From a checkpoint of a small transformer trained on Wikipedia.
Architecture: no biases in attention or MLP, untied embeddings.
Training: a variant of Muon for these matrices, 798M tokens, 6089 steps.
Each number is 128 + 32 x the weight over its row's rms, rounded and kept within 0 to 255. Layers, rows and columns count from 0. The size above them is the row's rms in percent of the matrix's.

# layer 12 MLP up, 1280x256, rms 0.234, rows 667-679, columns 128-255
size [ 85  90 101  89  92 108 109 103 101  96 106 106 101]
[[108 138 122 142 190 123 153 124 159 121 168 107  66 148 129 175 134 144 151 115 152 124 159 150 137 142  81  62 120 163  93 162 130  83 108 116 156  95 135 158 135  99 156 150  48 134 158 138 125  89 154 159 107 114 126 123 132 135 178 133 101 111  78 150 135 122 119 148 162 149 125 119  75  75 133 112 122 196 105 125 185 127 170 190 101  94 169 105 144 104 105 144 162  98 107 149 162 143  74 113 146 198  79 205 116  88  80 118 128 143 106 119 118 126  82 119 122  57 137 129 185 135 149  71  51 159 147 183]
 [153 155 134 121 127 134 193 112 111 158 117 126 123 146 126 111 163 124  42 144 134  77 131 174 137 117 157 115  78 188 106  91 146 108 120  76 133 151 118  88  83  80  70 124  83  97 112 122 142  80 113 145 128 103  77 109 101  96 131 113 114 103 130 144  77 154 141 107  67 200  80 131 102 119 127 124 121 102 146 104 121  74 151 172 182 119 142  66 107 129  90 110 112  87  78 181 113 141 157 119 118 178 145  79 150 143 176  95 117 146  93  91 159 101 139 100 116 147  88 122 117 160 137 106 143 215 133 101]
 [133 171 114 104 121 151 116  98 126 124 129 100  54 190 115 116  37 120  88 124 166 111 112 120 108 147  86 187  95 104 118 123 128 107 152 107 125  98 148 158 103 105 117 165  81 116 103  88 150 107  94 186 109 110 161 111 142 129 153  80  76 132 152 129 132 130 105 153 166 145 108  77  54 104 178 132 123 146 101 111 190 156 172 168 137 117 117 147 194  95 169 157 174 110 103  97  76 172 142 113 104 113 184 153 100 149 175  72 176  89 148 112 109  68 167 163 169 137  88 166 123 146 122 149 149  88 120  80]
 [143 158 145 137 156 141 139  92 127 115 134 128 136 134 115 149 145  86 152 118 165  96 128  99 116  67  57 135 161 157 157 166 104 167 120 147 177 124 137 104  67 118 143 111  82 191 198 120 122 137 153 117 108  84  86  89 157 148 150  29 152  84 124 177 100 137 127 128 138 130 148 150 130 104 147  44 110 101 130  97 222  97 188 115 112 119 109 135 131 172 114  87 163  80  90 114 162 138 126 164 117 124  71 175  93  95 148 154 132 129 118 147 138 145  93 113  85 153 115 166 133 153 107 129 150 148 100 111]
 [135  97  76 162 158 132  89 126 137 139 203 140 123 124 154 111  99  77 155 116 125 132 133 139  46 172 190 120 100  85 122 134 144  86 161 159  72  86 171 139 137  58 120 212 112 175 124 170 152 143  73 141 152 108 133 151 150 133 219 126 145 167 167 133 109  76 134 120 120 165 149 192 142 154 127 175 156 114 114 143  76  75 182 180 169 149  98 119 145 114 158 196  96  94 149 132 104 150 125 150  42 142 128 124 116 126 145 164 113  92  84  81 105 139 103 145 100 110 112 176 166 153 187 142  85 169 106 121]
 [163 114 122  56 130 153 134 165  83 108 126 131 114  54 167 122 112 153  93 116  93 172  98 151  63 117 106 162 149 104 138 106 108  87 141 132 174 117  89 119 136 144 162 149 185  74 205 154 124 225 152 138 142 145 160 185 120 105 119 139 154 147 134 146 131 147 136 113 104 125 142 137  90 127 100 119 151 146 136 162  72 141 106 127 142 109 134 138 164 172 165  91 128 145 101 137 150 177  64 170 109 157 124 149 152 105 126 114  73  66  66 163 132  77 113 139  78 114 126 149 127  76 181 139 146 162 146  86]
 [111 186 107 144  89 142 154 117 116  86 159 117  92 143  99 113 107 115 109 100 137  93 145  98 128 165 115 123 114 131 120 192 158  82 110 140 197 156 139 160 134 130 133 157 113 122  86  96 123 162 155 125 127  82 155 132  95 108 121  99 131 155  75 150 216 143 158  94  88 120  92 111 134 144 168  90 210  79 129 139 100 210 158 169  82 105 106 126 153 149 195 157 126 134  76 141  73 128 112 161  80 101 151 193 178 160 136 109  80 116 143 156  53 133 167  81 151 131 100  21 182 156 145 166  95 129 128 163]
 [181 156 157 105 154 139 120 147  95 142 138  96 133 126 112 119 172 196 102 108  96  95 150 110 108 132 159 142 132 119 137 217 140 124 141 108 110 109 134 161 174 146 148  99 157 151 145 134 123 121 210 143  83  95  74  91  81 134 128 102 133 133 134 119 136 141 119 162 121 155 142 155 101 145 174 141 161  74  99 148  60 110 117 140 131 142 106 135 160  85 101 128 104 111 125 129 163  86 124 126 144 141 122 199 123  61  80 122 102  87 111 135 117 187 142 165 130  69  86 138  89  64 156  95 185 119 136  89]
 [ 84 102 101  73 123 148  78 151 134 116 144 152 141 131 113 129  63 145 106 135 165 108 116  94 112 151 154 120 127 117 165 110  88  70 133 101 131 124 150 175 133 171 112  86 111 124 126  95 146 141 107 100  78 156 126 156 130  94  48  73  92 190 159 121 117 119  82 151 101 105 179 146  81 104 177 177 103 108 135 112 156 126 109  86 124 129 186 108 116 128 103 113 101 170  91 156 129 113 122 160  74 170  91 197 131 169 184 102 168  95 144 201 122 125  58 146 133  92 102  94 113 187  80 136 186 102 131 111]
 [128 139 136 135  71  64 163  88 135  60 115  46  98 138 159 123 156 145 144 132  86 175 113 117  95 182 134 122  75  99 101 141 112 127 174  97 130  36 154 110 136 170 158 118  96 160 132 148 130 192 119  72  95  72 109 118  95 133 175 141 189  64 134  93 115 114 148  84 187 173 159 161 162 156  90 119  94 198 150 168  96 123 198  83  88 110 119  92 127 122 213 132 119 113 137 169  98 169 106 143 137 140 147 162  77 123 107 132 139 151 139 173 103 166  87 116 123 147 132 150 137 202 137 120 155 115 127 136]
 [138 104 164 120 140 165 106 130  67 152 145 117  90 130  97 139 125 118 159 176  92 131 150 161  94 107 161 197 126 137 183 135 145 114 142 126 105 134 102 151 150 166  95 205 143 123 155 111 183 106 137  96 144 133 124 121  66 150 197 145 142 135 110  92 160 112  90 168  94 178 128 179 138 149  70 150 233 119 141 141 170  97 189 157 132 160 127 181 141 135  97 195 186 132  84 168 113 120 105 131 107 132 120 108 130  54 142 144  76 106 134  86 120  89  90  98 128 137  79 121 131 108 161 126 120 141 146 133]
 [125  92 104 106 145 178  99 158 133 130 190  80 109 111 118  77 107 120 144 102 118 113 160 113 131 127 125 198 103 134 120 168  90 130 172 144 127  93 149 117  74  68 141 152 109  88 168 126 123 182  91 163 118  91 115 205 129 139 130 136 130 110 100 116 142 156  84 137  36 106 129 176  99 146 191 170 119 139 142 146 143 128 155 168 178 139 149  90  81 156 135 104 121  64 104  96 161 105  52 118 147  59  94  93  93  82 154 100 179 148 101 121 133 113 150 141 107 155 123 174 173  90  92 107 123 156 164  93]
 [124 113  89 104 149 126 119 133 138 118 134 137 134 105  97 106 180 123 161  73 113 121 125 100 129 136  87 198 100 160 141 120  91 119 135 106 122 109  98 139 132 171 106 177 129 125 176  96  87 168 127 192 128 110 116 195  97 116 153 254 168 136  92 106 165 135 183 139 163 129 153 103 113  73 140 123 140 174  85 116 129 126 150 143 169 144 131  96 143  98 101 150 115 110 130 141 108 125 125  87 125 122 125 121 117 145  85 118 145 178 135 158  79 137 155 191 130  89 147 208 150 109 134 146 120 151 116 128]]
# layer 12 MLP down (transposed), 1280x256, rms 0.0332, rows 667-678, columns 128-255
size [ 89  98 101  91  96 104 101  97 103  99 102 101]
[[109 132  94  86  67 106 145 127 109 141 119 121 129 103 129  83 111  70 107 120 139 127 169  73 167  92 123 150  62 127 187 149 152 168 107 161 157 119 124  99  96 121 153 117  79  90 108 118 120 104 126  85 157 136 161 146 111  87 110 113 187 104 139 117 139 163 139 105  38 124 103 118 143 151 160 109 196 105 128 138 142 122  94  88 158 110 164 167 137 184 144  74  56 134 100 154 120 113 132 102 109 147 158  74 153  90 137 167 128 184 174 121 190 127 136 130 186 162 168 117 136 140 141 139 105 115 144 139]
 [132 102 155 107 116  91  99 133  50 111  99 106 157 144 140 151 145 128 118 148 198 137 115 125 114 102  83 139 112  75 118 149 161 113  79 111  97  92 161  94 135  92 111 128 117 127 127  98 107 148 115 112 123 124 144 119 167 107  64 113 158 137 147 119 125  63 191 117 177 103 164 156 114 104 129 145 150 110 101 173 153 158 142  66 175 118 138 108 110 128 102 105 118 114 180 149 127  79 165 119 136 118 127 150  98 178 137 117 112 129 144 111 138  70 140 115 159 157 143  94 149 218 102 122 112  74 125 129]
 [132 180 146 174 128 126  93 106 133 134 119 114 122  97 113 136 145 145  92  65 132 147 103  82 125 176 105 149 171 118  81 141 174  89 113  78 123  76  86 173 121 129 137 131 108 128 131 174 166 152  76 125 129 121  92 147 145 114 152 168 130 156  97 124 110 124 131 190  99 126 208 122 109 127 161 131 104 127  90 138  94 165  76 148  88  57  93 108 145 104 166 114 106 217  71 120 105 124  79 170  85 152 154 121 169 153 117 108 111 172 123 134 151 112 124 122 176 168  82 130  97 126 112 109 141 121 159 113]
 [139 103 104  89 150 121 113 130 168 197 110 121 117 115 117 206 139 139  86 104 173 120 112 193 135  89 133  88 113 120 106 149  77 121  84 101 115 111 164 109 120 122 151 135 160 144 182 115 139 107  83 104 107 193  97 119 106 119 118 171 141 145 142 156  99 125 122 111  64 104 184 148 121 165 100 173 125 130  95 139 158 142 114  88 118 105 108 113 135 151 126 154  85 112 153 147 156 160 108  95 144 144 140 122 126 167 181 104  58 168 133 130 106 159 121 169 135 109 118  33 114 174 116 150  63 142 199 137]
 [ 99 175 126  98  96 102 130  88 113  98 116 102 151 109 101 117 108 137  98 140 111 111 125 130 189 127 118 163 129  86 139  90 138 159 109  77 130 146 176 146 173 102 130 151 138 109 151 143 133 138 177  43 102 129  79 147 103 141  91 143 137 115 116 101 175 201 111 114 141  73 157  54 169 158  76  76 156 122  96 132 175 165 155  44 169 138 147 151 113  69 120 151  43 101 106 126 102 131 136 128 128 177 130 117 131 153 158 103 121 117 126  57 167 133 162 159 182  65 173 132 120 131 137  76  99 122  45 101]
 [135  94 121 101 102 109 165 143 125 145 100 113 107 127  80 139  96 134  90 124 105  88 153 109 169  99 155 138 107  67 146  57 151  70  84  75 119 132  82 148 142 162 134 196 166 154  90 149 122 126 149 132 134 109 147 141  56 134 156 119 171 171 110 122 137  96 184 179  90 110 163 106 190 112 110  82 136 164 172 141 120 149 124 103 133 139 100  97 141 158  94 140 122 108  54 153 113  86 178  82  81 129  62 108 200 113 106 129  71 113 144 113 135 117 145 111 154 122 135 146 128 111 186 125 131 158 178 187]
 [103 198 107 131 114 150 137 127 137  95 139 144 106 100  67 145 154 140 123 106 119  89 129  99 131  66 109  36 113 137 126 135  97 148  82 172 166 124 172 205  49 144  96 165 143 134 115 137 102 130  89 105 105  74 127 134 142  75 135 142  75 145 120 142 160 194 158 115 150 145 154 121  63  97 111 156  95  76 119  96 148 147 121  95 147  61  74 136 148 131  97 168 159 108 151 145 152 130 122  93 152  73 141 122 158 108 132 166 129  99 127 162 199 133  91 126 100 118 109  38 126 175 152 120 156 136 190 135]
 [177  90 103 115 118 139 113 181  86 156  86  73 129 175 183 150 141 118 156 138 159 143 115 181 174 174 155 124  87 177 123 151 163  99 117  73 102 114 128  94 117 116  94 139  73 118 120  83 133 173  84 106  98 163 118 158  99 102  95  85 178 203 157 100 101 159 122 126 116 137 123 101 211 154 132 132  92 118  96 121 134 104 141  98 117  84 125 140 160 146 113 126 152 139 108 138 131 125 147  97  90  93 126 102 121 148 172  75 126 163 120 130 113 164 186 129 101  90 116 168 142 124 198 107 151 124 105 142]
 [160 151  93 144 119 146 157 125 142 162 141 105  77 103 142  89  73 172 211 168 106 107 131 108 141 129 100 132 139 118 158  76 173  73 158  79  76 111 100 129 147 189  79 128 130 169 133 127 143 151 138  72 108 152 111 121  87 113 103 118 125 110 142 112 156 134 105 126 135 109 126 108 109 144 196  85 116 170  91 108 156  80 138  98 201  88 129 147 109 122 131  91  85 146 154 173 116 161 147 140 197 106 189 148  90  90 154 165 134 132 154 127 149  62 119  65 180  85 157  97 135 107 114 103 141 163 100 113]
 [114 127 159  68 148 162 110 162 119 115 140 225 138 169 104  96 147 169 124 147 147  78 120  35 168 123 115 165  82 125  99 187 121 156 166 145 148 114 126 134 158 123 140 140 194 122 141 135 112 110  59 148 140 114  85 136  99 120 128  89 114 143 109 121 163 131 118 116 185 149 161 129 122 109 118  81 158  70  84 156 116 114 119  63 130 201 166 172 139 108 163 120 198 128 133  82 113 158 142 138  69 112 120 106 152 153 183 129 142 120 145 150 142 127 147 177 180 165 123 125 135  85 174  82 152 111 111 100]
 [119 104 123 131 134 138 123 113  72 193 135  97 135  55 107 163 131  84 156  93 109 170 107 110 129 102 106 129 148 113  86 144 199 103 102 100 174 181 115 116 153 135 132  96 111  90 122 100 128  93  73 132  90 149 113 126 155 144 123 139 161 122 115 126  95 116 180 103 181  34 120 183 136 156 102 126 106 137 147 115  86 142 135  91 110 147 177 109 105  96 110 105 182  90  97  87  51 148 143 140 154 158 156 130  87 126  91 111  85 153 126 126 109 154 178 138 123 105 167 148  55  95 168 141 111 129 133 151]
 [127 114  82 167 140 101 104 146 122 134 149 140 107 151  91 139 132 124 146 136 161 159 141 177 107 149  88 142 178 107 141 116 164 134 200 150 114 118 158 123 101 124 141 181 160 149 146 139 110  83 140 145 145  93  87 153  51 129 168 106 151  84 154  51 136 179 135  54 156 134  87  49 111 121 131 109 154 119 159 136 108 122  83 107 178 125 162 184 165  90 132 106 148  88 103 136 135  70 133 161 161 102 105 106  73  81 108 106  94  68 171 149 182 108 128 127  23 159 129 145  99 136 127  44 148 126 122 141]]